From a checkpoint of a small transformer trained on Wikipedia: MLP 768 SwiGLU, untied embeddings.
Each number is 128 + 32 x the weight over the matrix's rms, rounded and kept within 0 to 255. Layers, rows and columns count from 0.

# layer 3 MLP down (transposed), 768x384, rms 0.0343, rows 82-116, columns 256-319
[[ 92 117 145  84 146 191  82 164 126 255 115 113 115 163 150 133 113  80 138 121 135  72  82 137 129 143 132 106 119 141 145 128 122 150 160 167  83 103 155 115 169 115 158 151 140 127 123 175 171 147 170 112 113 133 129 107 150 107 111  80  43 131 161 113]
 [118  96 116 167 105 134 102 125 134 117 173 158  92  65 187 141 126  95  86 126 140 123 103 122 138 154 119 155 155 157 120 125 161 135 129  87 139 144  93  82 158 158 106  96 162  70 108 168 133 194  59 112 174 123 121  97  70  97 128 129  93 158 133 156]
 [101 111 127 109 135 131 157 107 177 151 143 145 110  61 143 157 109  84  17 124 133 112 125 130 155 133 159 118 104 142  91 122  82 179 134 125 131 122  75 153 120 219 154 186 137  95 126  99 103 151  84 109 178 126 127 134 151 104 101 200 132 128  68  78]
 [ 91 120  85 191 127 151 109  88 152 135 140 176 149 120 146  84 163 170  97 105  68 119 121 137 178 130 115  97 128  98  40 128  93 139 150 166 158  81 106 171 184 236 127 168  89  98 175 115 150 178 144  78 119 162 113 170 114 161 107 135 116 155 134 147]
 [ 99  47 128 160 162 124 146 131 191 114 166  92 161 143 237  97 161 122 135 104  98 140 114 119 178  81 111 152 122 174 137 131 130 186 141 147 112 115 147 144 120 116 180 160 150 164  92 139 152 131 141  96  94 135  68  92 103 152  74 118 141 174 131 115]
 [105 144 113 125 126 167 103 114 196 106 120 143  66 168 153 176 108  88 125  85 138 104 147 187  78 117 161 116  86 120 142 138 113 161 115 177 156 124 144 131 135 139 144 117  98 152 107 101 121  97 120 111  49 109 159  81 167 116 105 122 125 122 157 119]
 [104 149 139  99 157 114  94 139 117 172 104 142  16 187 109  96 172  73 155  82 137 102 132 114  93  50 127 119 168 177  97  97  94 102 138 119 212 116 100  80  96 100 116 129 144  71 140 206 210  74 119 136 115 171 119 162 133 178 160 179 101  87 170 111]
 [ 52 175 164 164 102 143 132 119 101 140 190 119 112 122 149  85 179 155 163 139 113 172  74  56 131 133  68  90 118 154  96 144 128 130 158 122 158 150 117 154 111  82 165 138  87 131 158 103 164  83 172 186  99 153 146 135  96 199  82 132 169  81 131 138]
 [136 104 134 118 154  94 116 158 139 180 109 135 133 135 116 126 185 119 169 144 118 155 177 150 106 135 140 125 113 120 185 122 150 116 134 111  93 154 104  99 123 105 177 186 161 122 114 135 157 122 159 121 114  79 118 127 138 102 104 157 124 157 121 164]
 [114  83 101 133 110 157 105 121 120  93 126 113 107  77  98 158 122 146 132 163 143 129  93 136 170 103 160 157  92  94 153 140 131 200  90  75 123 148 158  99  90 209  85 136 111 129 128 139 163 135  55 118 125 132 165 154 117  75 157 135  98 179 143  82]
 [156  71 133 142 105 134 197 104  68 114 138 129 158 144 149 147 103 175 147 169 152 155 141 132 145 129  87  89 131 115 147  56 137 126 144 140  65 133 104 113 116 131 177 201  94 141 160  94 148 142  73  72 111 129 117  74 154 136 148 185 148 129  95  89]
 [112 135 111 182 117 101 129 134  85  72 145 167 130  90 127 155 133 154 145 103 127 140  94 110 113 135 111 107 121 130 165 135 137  57 167 162 189  90 153 122 167 148 192 161 159 149 129 140 164  93 119  90 127 161 181  40 139 117 125 124  46 186 133 115]
 [149 122 197 184 115 150 166  76 137 109 135 117 109 133 118 164 136 143 145 123 100 168 114 145 123 118 127 164 107 107 163  89 105 150 141 145 152 112 149 146 184 131 133 156 105 150 193 169 163 115 123  52 178 151 176 139 161 101 147 174  98 140 107  94]
 [130  97  77 153 146  83 169 156 111 157 135 133 190  78 176  93 147 113 108 107 110 172  88 134 114  78 152 175 116 112 119  77 142 122 107 117 154 149 110  89  71 154 150 186 146  99 131 124 156  99 139 131 110 118 192 171 164 189 125 158 134 154 122  80]
 [135 106 128 134 148 151 114 151 148  88 112 167 102 147 126 145 139  67 157 112 123 110 151 132 168 163 121 116 126 104 121 113  84 110 118 110 136 108 137 183 236 167  91 156 160 123 141 107 114  87 161 120 103 108 150  77 107 130 141 143 149 181  31  71]
 [108  96 153 123  74 154 148 149 104 131 133 119 170 151 140  61 120 128  88 151 137 116 139 162 106 153 139 135 131 162 122 156 127  61 127 127  77 115  90 114 225 144 123 174 133 121  77 128 164 144 101 137 130 133 123 151 113 170 136 102 162 103 125  72]
 [171 175 147 109 123 139 143 126 127 180 139 118 161 120 173 184 119 122 163 103 129 129 135 154 101 141  99  74  83  88 129 120 144 151 138 151 140 118 145 103 140  96 102 100 151 179  97 128 128 105 135  30 163 129 104 168 108 147  97 116 100 158 116  82]
 [143 135 112 103 164 154 140 133  22 143 112 153 109 131 138 113 150 145  88 182  78 183 118 137  79 175  84  61 125 178 115 198 132 110  93 123  55 167 108 139 110 169 108 160 103 143 145 112 113 106 118 163 127 125  48 103  91 108 106 142 147  84 116 156]
 [154  91 133 126  82 152  72 119 100 188 161 124 106 180 143 160 160 160 164 150 124 179 167 125 181 160 200 149 192 141 112 144 122  90  98 178 135 158 107 187 139 105 136 127  99  82 118 122 148 144 117 192 114 175 116  78  94 156 115 141 174  96 104  96]
 [159 184 132  65  99 122 176 186 159 142 125  83 102 143  56 118 109 118 152 114 101  96 146 150 158  81 159 153 201 102 132 107 132  81 117 127  76 146 156 169 148 125  58 169 136 119  69 112 179 117 149 112 162 128 157 157  34 154 112 102 141 101 177 158]
 [ 96 136  40 110 171 105 136 160 157 125 114 125  87 163 122 103 115 150 118  84 110 109 127 103 135  90 135  89 144 161  86  83  89 109 161 111  82 148 119 115  99 154 145 162 135 152  73 155  66 163 149 107 125 114  40 138 115 104 115 121 159 112 137 125]
 [ 58  81 128 102 152  51 125 120  87 128 137 167  85  84 146 147 189 153 146 177 161  43 113 137 222 159 141 175 107 136 178 160 106  91 137 122  99  92  52  79 113 205 122 125 101 110 101  90 128 119  86 139 131  88 110 142  98  62 179 167 109 128 146 111]
 [131 180  81  91 110 114 117 192 120 124 125  64 166 131 138 118 153 185 112 102  80 177 142 104 129 114  99 113 177 106 127 191 125 168 103  86 115 117 125 185 155  94 113  89 177 100 118 123 136 159  89 154 113  58  97 134 114 138 115 135 188 165  65 204]
 [136 175 141 148 125 139 138 127 141 131  92 125 167 115 176 134  90 141  86 143  79 128 105  78 196 137  79 106 125 117 125 147 208 166 191  81 134 140 139 115 127 150 168 174  74 115 137  77 150 135 125 158 175 102 119  84 159 130 112 158 175 109 135 168]
 [143  96  69 199 129 168  83 113 183 133 134 125 136 169 177 146 160  58 188  96 113 140 131 131 143  10 163 132 105 186 133 128 115  95 140 109 135 110 127 167 126 133 114 130 149 131 116 144 159 144 126 155 112 140 157 163 101 164 143 122 123  89  99  89]
 [170  81  81 131  93  90 165 114 127 134  67 150 105 101 104 105 161 173 109 148 123 116 162 139 137 103 132 135 116 135 131 117 152 156 127 177  95 140 116 107  98 161 154 146 148 141 107  94 117 120 108 159 123 128 123 107 108 105 156 140 177  94  99 157]
 [124 193 154 158  91 196 150 181 109 131 119 131 111 143 150 120 110 170 152 113 149 168  89 125 121 155 139 129 178 106 118 149 109 108  99 167 140 124 163 105 115 106 127 102  90  73 144 127 159 133 144 211 177  81 115  94  77 115 137 176 142 131 116 131]
 [147 176 113 157 129 156 181 152 126 168 141 171 135  61  96 104 181  63 178  68  90  85 163  86  98 123 142 141  61  57 163  35 122 186 139 142 124 136 125  89 119  49 200 147 123 125 119 105 109 153 102 186 129  82 128 113 121  90  72 108 131 169  84 118]
 [143 132 117 108  95 117 200 131 170 148  94 139 140 147  54 108  67 161  98 109 148 144 147 126 187 133 115  97 202 164 110  66 151 157 128  88 120 135 114 137 154  70  86 116 124 121  72 136  87 144 108 164 176 131 150 133 103 165  99 115 144 161 119  97]
 [ 56  62  89 144 120 113 132 136 163 145 194 151 100  77  76 126 144  84  58 126 104 139 120 133  92 150 119 135 138  88 115 147 113 125 136 132 110 114 102 157 144 101 108 136  90  55 172 131 150  91 133 158 122 110 158 168  99 122 186 126 162 107 117 152]
 [119 190 144 206 105 126 142 120  94 167 100 105  95 134 173 115  64 159 135 139  71  89 126 144  91 103 122 135 114 125 106 138 130 136  99 109 156 110  94 163  70  47 135 155  60 127 152 155 144  72  74 165 146  89 155 117 140 117  83 104 103 149 115 182]
 [161 173 135 114  79 154 158 182 117 137 140 127 161 168 151 130 181 137  95  87 102 163 156 137 111 175 153 159 112 119 154 112 149 138  74 133 170 139 133 150  90 101 145 139 113 127 106 142 167 131 190 109 125 153 120 154  94 153 121 137 136  96 137 140]
 [150 133 166  65 183  80 192 131 132  68 107 127 136 133 118 135 146 108 139 116 139 123 126 122 145 144 121 154 135 122  81 144 102 110 125 131 123  94 103 129 110 126  59 132 152  85  76 129 168 172 131 193  77  93 182 107 121 134 172 175 123 161 158 135]
 [ 75 152 126 151  94 131  80 159 152 146 121 155 131 145 159 162 161 148 112 175 116 151 142 109 137 136  89 159  60 116 105 170 187  57 148 165  55 148 185 143 118 112 111  74 152 162 142 133  80 108  75 125 121 142 110 152 151 145 129  84 109 144 176  55]
 [102 154 121 136  98  96  95 115 173  72 142  70 108  91 153 116 170 138  87 167 197 104 153 117 122 154 121 129 158 156 170 100  68 195  93  83 135 135  82  81 136 181  73  82 155  90 158 154 152  81  89 137 107  72 151 122 111 111 127  86  77  72 173 133]]
# layer 3 MLP gate, 768x384, rms 0.0373, rows 83-117, columns 256-319
[[123 151 192 137 153 102 107 202 133 114 128 111 172  82 124 176 153 143 109 155 105 153 118 121 165  88 109  78 141 101  91 151  95 110 130 151 118  92 175 161  88 172 117 140  76 112 157 182 213 157 118 128 142 114 136 166 171 126 146 170 166 102 109 134]
 [ 80 124 165 179 129  89 117  90 131 116  96  87 148 102 113 117  72 104 151  99 165 129 129 179 214 118 123 154 110 115 149 149 111 135 125 181  88  30 122  60 133 145 175 147 117 148 154 104 114 145 140  82 107  89 127 129 131  96 129 109 177 159 179 148]
 [104 129  55 133 113 157  51  91 127 143  46  96 157  80 129 126 136 144 105 133  91 142 118 119 175 123 126 133 121 130  73 130 129 184 189 123 121 116 158 169 101 139 137 159  83 141 104 113 147 135 121 131 131 105 145 115 107 124 157  81 114 159 109  98]
 [169 151 118 100 157 159 149 107 146 137 117 174 116 141 171 143 101 152 127 108  83 135 150 157 179 138 151 103 116 152 168 103  92 175 131 101  92 127 130 174 146 150 168 103 217 137  81 114  65 157  58  79  90  73 119 175  99 139 142 141 145 128 164  87]
 [ 82 121 219 107  61 123 168  82 125 109 117 165  98  76 129 107 112 171 123 180 100 113  63 127 159 180 134 125 116 140 144 119 132 122 102  98  74 109  43 127 132 134  89 185 131 155 141  86 155 152 120 147 163 111 141 205 130 114  92 121 119 143 110 117]
 [131 164 129 145 158 148 138 158 179 163 121 103 155 143 129 149 134 185  92  92  99 147 140 140 155 129 134 149 164 144 234 123 111  97  92 128 184  90 184 132 157 170 178 116 122 107  97 144  75 162 163  78 140 130 139 125  98  92 138 174 146  71  80 104]
 [140 183 131 152 170  76 123  83 118 115 165  85 123 127  97 118  98 138 121 118 124  92 157 139  98 150  84 160 131 172 192  77 121 101 131 165 114  80 122 130 123 132 112 178  81 128 109 108 155  65 134 115 127  86 135 141  84 135  94 101 165 201 199 152]
 [138 124 136 130 111  80 104 136 182 123 154 112 142 158 130 155 121 161 148 111 129 130 118 127  94 123  97 114 126 132 131 108 175 145 101 135 138 159 140 115 123 126 167 130 123 148 160 139 110  97 137 163  73 102 125 154  83 122 137 128 145 158 117 126]
 [102 152 104 113 154 168 141  99  51 155 145 135 181 209 137 118 136 159 122  69 135 116 124  63  99 155 106 127 160 191 110 211 200 137  71 193 105 137 161 119 148  86 173 115 160 180 105  92 154  78 115  94 105  47 167 104  13  94 108 106  83  68 162 170]
 [ 94 160 126 112 118 155 120 144 144 137 140 157  93 156 199 172  91 158 145  88 124 108 162 116 113 126  96 141 168 143 115 152  92 151  98  59 108 158 150 108 145 155 140 168 107  88  96  83  78 138 144 111  92  71 108 103 144 121 122 111 132 143 190 143]
 [110 142 137 130 104 146 110 162  79 165 111  56 141 153 181 152 114 184  99 112  68  89 196 138 155 147 132 148 176 139 119 121 130 115  74 141 145 143 128  87 125 116 163 139 113 175 132 120 152  80 136 156 160 147 139 140 153 177 115 100  89 144 131  90]
 [140 130 107 143  81  93 105  69 151 143  46  58 163  88 106  94 133 151  16 159 154 111 128 138 176 145 126  94 100 130 108 171 115 142 158 134 144 125 111 162 115 102 119 135 162 115 132 104  94 115 184 101 176 141  59 124 109 182 107  73 174 165  95 134]
 [128 130 101  96 130 146 108  45 163 134  89  88 141 163 129 113 105 139 147  95 138 167  89 110  98 101 165 124 150 114  70  92 154 139 134 117  87  85 179 195 120 143  47 105  98 155 129  83 177 158 105 116 105 171 141 144 165 181 121  99 103  80 150 120]
 [ 99 102 132 143  79 139 149  75 119 164 114 114 141  96 128 151  99 174 110 146 138 220 135 128 110 170 152 156  92 183 118 124 112 107  71 128  76 115  65 143  94 109 124 160 129 142 108 133 122 121  87 145  63 129 113 124  90 174 105 151 102 104 138 180]
 [112 145 136 118  52 168 147 120 103 155 128 124 147 149 153 153 127 155  78 143 141 117  77  88 127 165 116 134 145 129 145 171 125 109 154 160  75 107  87 131 185  91 152 173 156 176 164  73 150 100 128 156 138 111 134 151 110 146 159  88 150 139  87  70]
 [105 138 108 155 128 131 107 157 137 205 184 131 110 127 112  86 121 125 110 138 100 131 174 115 115 184 151 142  85 120 195 156 134 159 113  96 103 117 108 108  94 112 145 113  97  70 120 134  89 162 166 176 112 122 148  73 155 116 133 120 117 121 191 128]
 [ 93 155 120 169 157 159 163 155 131  90 169 119 132 130 111 123 136 130  99 120 183 148 120  83 112 102 111 163 134 103 133 196  86  61 163 127 153 132 140 153 137 164  71 131 143 130 130 103 116  96 143 135 117 123 109 121  83 103 191 103 164  98 139 111]
 [ 79 116 110  86 120 193 149 126 116 115 123 101  86 130 110 115 202  58 187 124 121 150  61 149 106  58 138 158 115 149 139 146 182 164 149 176 150 103 127 174 187  94 112 172  92 121  81 145 190 145 140 102 145 124 153 113  74 132 106 195 107 118 152 183]
 [104 161  77 126 114 120 146 168 156 143 127 145 124  76 164 126 152 140  91 114  79 179 118 155 149 114 154 161 177 132 147 119 146 127 149 144 122 113 201 148 176  91 154 125  83 140 129 150 122  76 114  87 192 137 110 162 122 101 152 189 127 123 150  65]
 [122 172  52 112  86  98 109 110 156 136 103  96 156 131 164 113  73 156 124  89 135 124 142  95 147 169 137  98 180 136 110 152  94 129 147 148 106  68 128 117 112 139 182 135 138 146 128  77  93 132 128 114 109 112 113 181 129 105 182 115 150 185 104 129]
 [118 120 128 126 124 112 117 150 111 177  62 135 165 107  98 105 132 179 115 222  88 130 139 130 159 121 127 122 156 156 101 214 164 117 174 186 205  74  94  92  97 180  76 178 109 135 159 129 112 109 160 160 150 124 123 150 154 189 144  54 112 182  96 161]
 [114 144 134 129 173  95 193 119 125 186 170 127 164 171 105 124 122 123  65 102  75  89 120 114 207 116 130 157 141 147 151 109 150 127  64 126 182  53 131 131 139  98 170 145 151 137 127 119  82 153 155 112 146 126 182 137 124 130 142 121  62  93 110 136]
 [114 143  92 114 100  78  90 160  91 112 111 108 153 109 129 128 166 155 179  96 128 142  94 124 143 181 108 183 158 176 108 115 170 134 129 145  91 126  83  95 130 142 109 162 124 165 104 110 139  58  78 131  68 116 135 149 137 164 165  89 143 159 101 114]
 [104 136 132  89 152 163 143 184 177  68 111 139 122 190 110  77 116 135 128 113 107 133  50 133 106  99 156  83 157 137 155 167 183 129 126 147 112  93 163 109 116  94 127 155  88 106 153 110 121 147 140 128 112 124 113 133  49 121 161 170  86 168  95 195]
 [103 124  91 156 105 125  98  90 142 140  96 149 109 151 155 163 120 150 117  95 145 136 143 114  85 188 160  97 133 118 146 121 129 118  65  82  77 125  93 114  98 116 164 169 135 152 100 146 170  68  92 195 124 169 125 153 135 146 101 108 149 147 148 142]
 [148 152  92 111 118 101 110 122 124 153  73 134 155 143 138 135  93  81 102 161  85 104 169 105 166 147  91 103 107 114 169 117 140 162 150 142 153 118 136 125 185 133 130 107 108 122  94  94 145 133 140 194 167  95  62 144 127 190 169  60 129 190 174 151]
 [150 203 125 128 181 188 184 125 164 130 128 108 155 124 141 208   0 177 182 146 173 227  50 138 114 192 135 112 164 162 139 109 162  87 202 137  94 127  98  84 127 149 126 123 118 139 113 112 118  82 125 163  76 138 150 164  94 131 143  93  94  93 122 115]
 [ 81 147 139 169 123 113 104 148 124 117 109 107 157 123 135  90 188 158 131 110 136 155 159 125 101 134 108 168  91 113 107 126 128 118 138 141 109 133 134  91 119 136 118 163 170  97 170 159 145 137 100 168 101  60 122 134 123 148 139  80 132 103  97 118]
 [ 43 114 128 154 154 133 159 136 116 124 163 100 144 171 117 176 137 124  58 121 139 108 120 107 103 178 147 180  96 162 118 111 112 148 190  74 167  66 115 141 124 108  96 139 139 138 116  90 139 118  87 125  90 176 133 123  97 135 155  67  94 153  46 134]
 [ 58 157  88 187 108 195  44  74  82 182 157 129 167 169 150 108  79 158 173 136 107 201 100 220  81 120 150 160 136 151 200 127 166 178 124  97 164 135 182 140 162 137 213 182  85 146 144  99  95 105 132  88 167  91 104 136 176 141 106 178  98 149 165 150]
 [141 165 158 127 107 148  96  84 158 152 150  51  62 136  60  75 141 161 172 114  92 154 117 165 136 142  79 182 106  88 108 135  93  96 127 134 151  82 142 151 134 117 120 105 157  98  71 151 147  82 150  73 154 122 108 123 144 101 139 145 143 137 162  83]
 [ 89 141 133 141 112 114 112 141  85 136  86  59 118 135 111 166 135 111  97 101 130 144 158 113 141 161 135 130 172 147 174 116 153 114 170 102 148 128 141 143 142  72  90 114 113 121 131 127 134 145 108 106  89 190  95 128  84 114  91 103 140 108 158 102]
 [117 114 106  90  73 160  90 153 203 128  93 124 118 135 135  98 167 125  95 122 110 218 101 133 152  87 104 131 140  84 155 190 111 116 120 147  66 108 164 147 130 126 153 151 103 140 176 123 146 167 123 127 173 131 159 190 116 138 161 138 194 111 173 171]
 [170 144 148 160 187 143 128 113 207 100 112 112 180 155 139  78  94 163 143 146  58 183 143 151  85  75 103  44 151  88 150 121 147 148 193 182 117 118 169 110 137 169 112 142 193 177  66 115  34  80 132 101 162 133 176 127 160 133 130  96 104 122 140 116]
 [165 220  96 109 178 101 106 181 157 114 170  98  81 158 172 190  53 105 135 192 130 129  71 161 137  96 163  75 176 160  72 108 156 130 108 140 118 132 170 128 123 104 127 100  75 148  66 112 109 101 119  48 117 152  65 177 137 119 125 102 124 143 125  68]]
# layer 3 MLP up, 768x384, rms 0.0381, rows 83-117, columns 256-319
[[151 150 105 101 186 150 117 149 149 149 136 116 193 183  88 132 106 140 168  67 145 149 193 127 118 139 142 128 169 135  97 157 124 148 146 104 118 124 158 101 126 139 151  65 137 117 107 137  83  60 153 123 125 156 148 129 103 128 109  91  86 122 117 131]
 [153 132  41 103 132 151 150 117 153 162 104 181  92 181 126 205 147  81  66 157 134  86 121 120  62 149 180  96 173 150  99  94 148  62  93  58 145 156 147 161 168 154 112 102 144 110 134  66 142 103 128 154 131 177  82 154 120 181 179 101 119 133  90  78]
 [ 69 146 108 138 145 191 198 108 109 155 178  96 194 100 183 151  77 171 128  90 129 102 160 136  93 184 108 130 113 103 131  85 143  80 134 121 129 111 106 104 135 172 128 129 159 117 128 120  68  66 141 163  98 173  96 143 182 187 135  87  91  81 161 151]
 [129 161 197 189  90 146 119  84 138 170 112 163 152 112 106 105  99  99 123 146 131 101 112  90  51 119  90 127 139 122 114 136 139 137 189 125 135  98 157 142 121 124  99 155 128 137 123 109 150 125 122 122 106  65 115 148 182 189 177  91 123 165 142 151]
 [122 169 115 107 173  84 116 137 115 105 142 161 103 134 143 119 122 158 133 153  85 107 131 139 129 119 130 118 115 181 146  80 119 152 166 167 161 151 112 133  64 122 112  62 136  75 182 104 133 173 153 160 141  65 194  96 156 106 129 161 160  97  96 135]
 [127 140  47  44  55 187 149 172 188  90 133 103 132 151 147 174 106 132  91  59 146 107  56  60 104 108  78 113 123 121 121 124 187  98  57 165 180 197 110 144 106 133 166 151  60 116 174 110  94 177 152 109 142 111 190  98 141  75 113  58 148  90 133 146]
 [172 132  81 118 135  97 129 125 110 124 124 132 102  82 128 144  80 106 135 115 140  96 120 131 121 121 160  95 137 148 133 165 116 157 151 153 115 139 153  93 127  99 153 108  91 123 148 140  26 139 122  65  92 180 134 162 159 181 167  91 119 118 150 144]
 [134 151 110 171 139 172 108 140 111 136 122 104 168 126 149 151 125 134 118 102  62 107 150 138 106 152 118  81 167 101 115 127  84 133 123  73 149 159 155 122 145 178  86  92 122 129 135  96 122 130 127 159 171 161 113 138 136 117 118 177 108  92 144 118]
 [118 133 134 115 118  98 113 112 154 146  78 120  89 149 109 187 108 151 190  93 110  59 218 135 137 139 105 127 120 124  99  76 232 100 120 132  99 122 201 141 164 157 139  99 191 142 135 124 129 110  85 141  67  50 132 105 142 114 154 164 106 119 147 145]
 [173 157 110   0  99  92 143 124 155 120 104 147 116 112 127 120 139  51 173 117 124 107 144  92 205 139 133  82 175 130 165 125  96 101 153 190 122 147 136 119 151 119 140 125 160  62 156 144 169 178 207 124 102 156 144 176 145 132 182 115 159 164 164 124]
 [ 83 109 186 129 112 172 158 104 148  92 118 127 132 134 179  64 145  92  69 162 127 143 125 143  99 133 106 158 162 115 144 126  76 137 141 125 134  92  85 144 161 128 120 147 123 101 145 102 121  93 114 101 155 103 154 188 131 113 100 166 150  88 159 198]
 [196 121  86 146 145 138 172 191 150 146  86 157 107 139 113  79 100  77 145 130 120 127 130  80  36 138  69  85 174 155 146 114 125 122  50  49  58  96 112 157  95 114 153 123 120 167 153 103 182 188 166 131  88 147 124  96 112 163 102 131  81  49 155 117]
 [153 182 142 148 140 134  81  58 153 171 107 105 126 174 162 122  67 161 180 124  94 173 114  89 132 128 103  74 113 112  82 149 176 113 156 170  94 129 114  98 112  95  87 114 130 165  80  97 101 115 122 145 138  94 108 110 116 175 160 104 136 109 186 115]
 [ 92  97  79 148  83 121 103 141  77 158 151 122 131 157 134  94 139 156 118 171 113 139 139 118 116 107 127 141  81  97 105  79 165 120 132  99 108  91 104 134 127 100 148 128 127 114  79 112 126 200  65 131 146 152 121 141 158 146 104 143  94 105 170 127]
 [ 93 126 107 103 127 135 126 145 142 111 115 145 100 144 162 132 132 103 117 105  96 122 142 117 148 126 129 132  96 142 149 135 144 148 144 105 166 113 108 104 132 179 155 159 130 135  65 147 166 169 109 116 196 146 102 136 142 137 125 122 115  85 133 172]
 [162 121 149 160 160  83 157 150 117  96  72 146 117 106  94  88 167 148  98 102  86 115 121 106  70  91 172 127 143 165 125 113 106 125  65 117 148 178 142 140  58 169 121 137 158 117 157 132 142 123 109  89 126  83 141  86 160 143 129 190 119 143 145  97]
 [122 102 112 134 167 122 123 110 162 165 135 190 133 109  98 142 123 130 126 137  98 153 166 117  68 117 114 156 151  35 124 127  78 132 127 125 189 154 145 127  96 109 134 148 153 134 108 130 119 173 165 122 159 149 120 114 225 133 132  84 124 121 134 109]
 [205 155 114  60  98 151  80 121 139  89 135  96 132  95 164 188 137 111 122  61 139 143 130 163 116 156 146 145  94 130 127 156 118 197  54 156  84 124 109 105 147  91 160 162 148 135  74 131 134  79 126 116 136 110 189 108 169 114 152 158 170 104 103 127]
 [ 80  94 111 206 158 145  93 152  62 152 122  62 163 118 148 160 144  75 132 127 121 137 155 143 152 164 123 141 155 142 112 136 147 121  73  88 106 159 143 141 128  89 193  85 138 144 147 135  91 137 170 146  87 217 130 145 102 134 196  92 118  98  98  69]
 [149 145 166  87 124 113 135 140 106 121  77 120 120 116  55 138 141 124 157 152 176 123 104 100 137 129 128 152 147 156 143 180 156 105 125 153 130 136 116 109 156 130  59 140 138 125 129 154 106 103 175 111 153 121 141 102 146 144 117 118 123 117 155  62]
 [136 149 105  61  45 139 113  90 173 101 128 195  70 153 197 152 128 168 120 196 122  80  85  68 129 117 125 163 127 139  85 109 112 129 135 119 119 114 153 152 173 116  81  91  94 103  55 184 149 182 210  39  87 147  98 233 216  89 139 127 139 152  90 126]
 [122  69 178 132 152 128 104 156 161 109 158 175 126 136 114 136 114 143 159 113 129 129 199 180 140 122 156 142  98  43 136 101 134 122 143 128 172 100 101 137 122 103 142 199 163 143 139 163 127 147 137 114 181 119 173 103 154 136 136 215  81  92 112  62]
 [ 95 123  82 126 127 137 143 129 112 157 113 131 132  83 155 142 107 129 126  81 176 112 156 193  78 141 122 156 132 125  92 103 154 128 105 175  94 114 119  68 107 151 139  99 104 154 167 100  96  99 155 179  80  94 114 168  64 205 160  98  93 184 202 139]
 [132 156 106 105 110 113 156 156  97 105 145 123 134 127  70 134 123 184 129 129 161 179 117 183 191 131 129 109 136 196 163 202 163 199 148 140 106 159 170 157 193 131  94 134 105 116 113 107 125  71 122  98 141 182 127  92 124  93  99 197 131  78 167 117]
 [ 98 157 144 109 150 144 101 176  96 115 131 116 149 140 116 170 121  85 122 107 131 154 139  94 163 133 107  97  82 171 152 165 103  95 132  85  96 114 124 168 139 153 144  97 123 122 146  79 114 138 113 142 111 155 119 183 123 129 151 121 117 113 140 152]
 [136 107 137 141 123  95 114 122 139 166 136 103  69 151 134 131 159  44 106 160 152 116 134 195 138 151 151 133  80 119 168 100  77 142 161 120 147 141  94 126 145 123  97 183 100 113  85 139  77 136  60  94 121  84 126 159 102 120 101 125 149 121 115 155]
 [143 115 198 150 122 109 132  74 128  89  93  92  96  96 133 144  95 205 108 133 112 200 114 172  93 142  87  99 206  81 160 118 150 125 154 152 144 141 119 180  33 124 109 135 114 148 195 129 177 116 122 174 129 101 103  83 127  80 118 123 100  89 129 118]
 [115  76 138 126 101 137  96  71 111 145 159  88  79  83 122  76 198 164 166 149 182 178 105 152 133  69 107 154 120 149 156  99  85 106  95 119 124  73 163 158 107  83 166 135 158 143 137 146 124 143 105 106 108 189 149 113 134 108  38 164 175  52  84 134]
 [159 142 113 134 120 108 144 140 156 110  97  97 117 143 112 124 158 153 126 146 145 124 103 136 106 140 151 132 140 129 123 105 166 146 122 166  61 141 189 123 101  77 159 158 140 130 149 112 171 106 124  97 124 201 149 104 110 223 130 180 150 171 174 128]
 [160  64 113 115 149  68 101 148 118  82 114 159 158 177 130 165 157 127 115 114 151  85 158 159 110  98 116 127 161 118  60 225 131  78  78 121 122 136 123 139 159 123  86  68 142  94 177 111 142 174 125 146  93 152  74 129 158 129 188 131 146 150  80 123]
 [132 132 186 145  80 106 129  72 143 101  83 146 104 126 172  87  88 151 150 114 173 139 161  93 117 147 141 147  89  98 130 107 137 116 106 108 113 143  89 141  68  85  48 195 163 192 153 106 129  82  90 154 166  46 140 113 171 196  99 113  77 184 132  79]
 [129 133  95 176 147 119  85 106  72 157 152 113 147 139 128 111 100 135 111 153 166 150 150 114 122 124 146 152 140 162 110 145 132 120 115 130 137  69 136 149 127 106 207 164  93 157 162 111 130 100  76 123 133 132 137 127 121 128  66  83 106 119  95 172]
 [ 79 148 125 180 145 128 111 168 160 169 116 137 136 130 107 168  51 144 157 142 146  39 148 149  90 174  93  36 154  86 133 114 139 102 172 124 164 157 137 100 123 159  86 144 110 142 178 128 128 147 131 159 127 139 107 138 102 178 161  98 115 179 148 111]
 [102 162  95  77 106 139 165  89 110 191 114 121 115 130 130 196 128 175 110 208 105 166 127 137 137  81 140 107 150 103 106  87 154 102 122 119 112 168 114 144 159 137 174 143  66  90 116 177 152  53 104 106 141 115 144 175 150  53  95 152 123 161 141  91]
 [109 151 101 122  92 106 130 153 106 123  75  71  71 153 151 184 138 136 125 117  84 142 106  72  87 134 117 153 161 141  70  52 142 101  86 131 100 176 166 183 143 170  70 105 122 100 122 159 141 143 117 107 106 189 143  88 103  92 112 104  99 108 140 138]]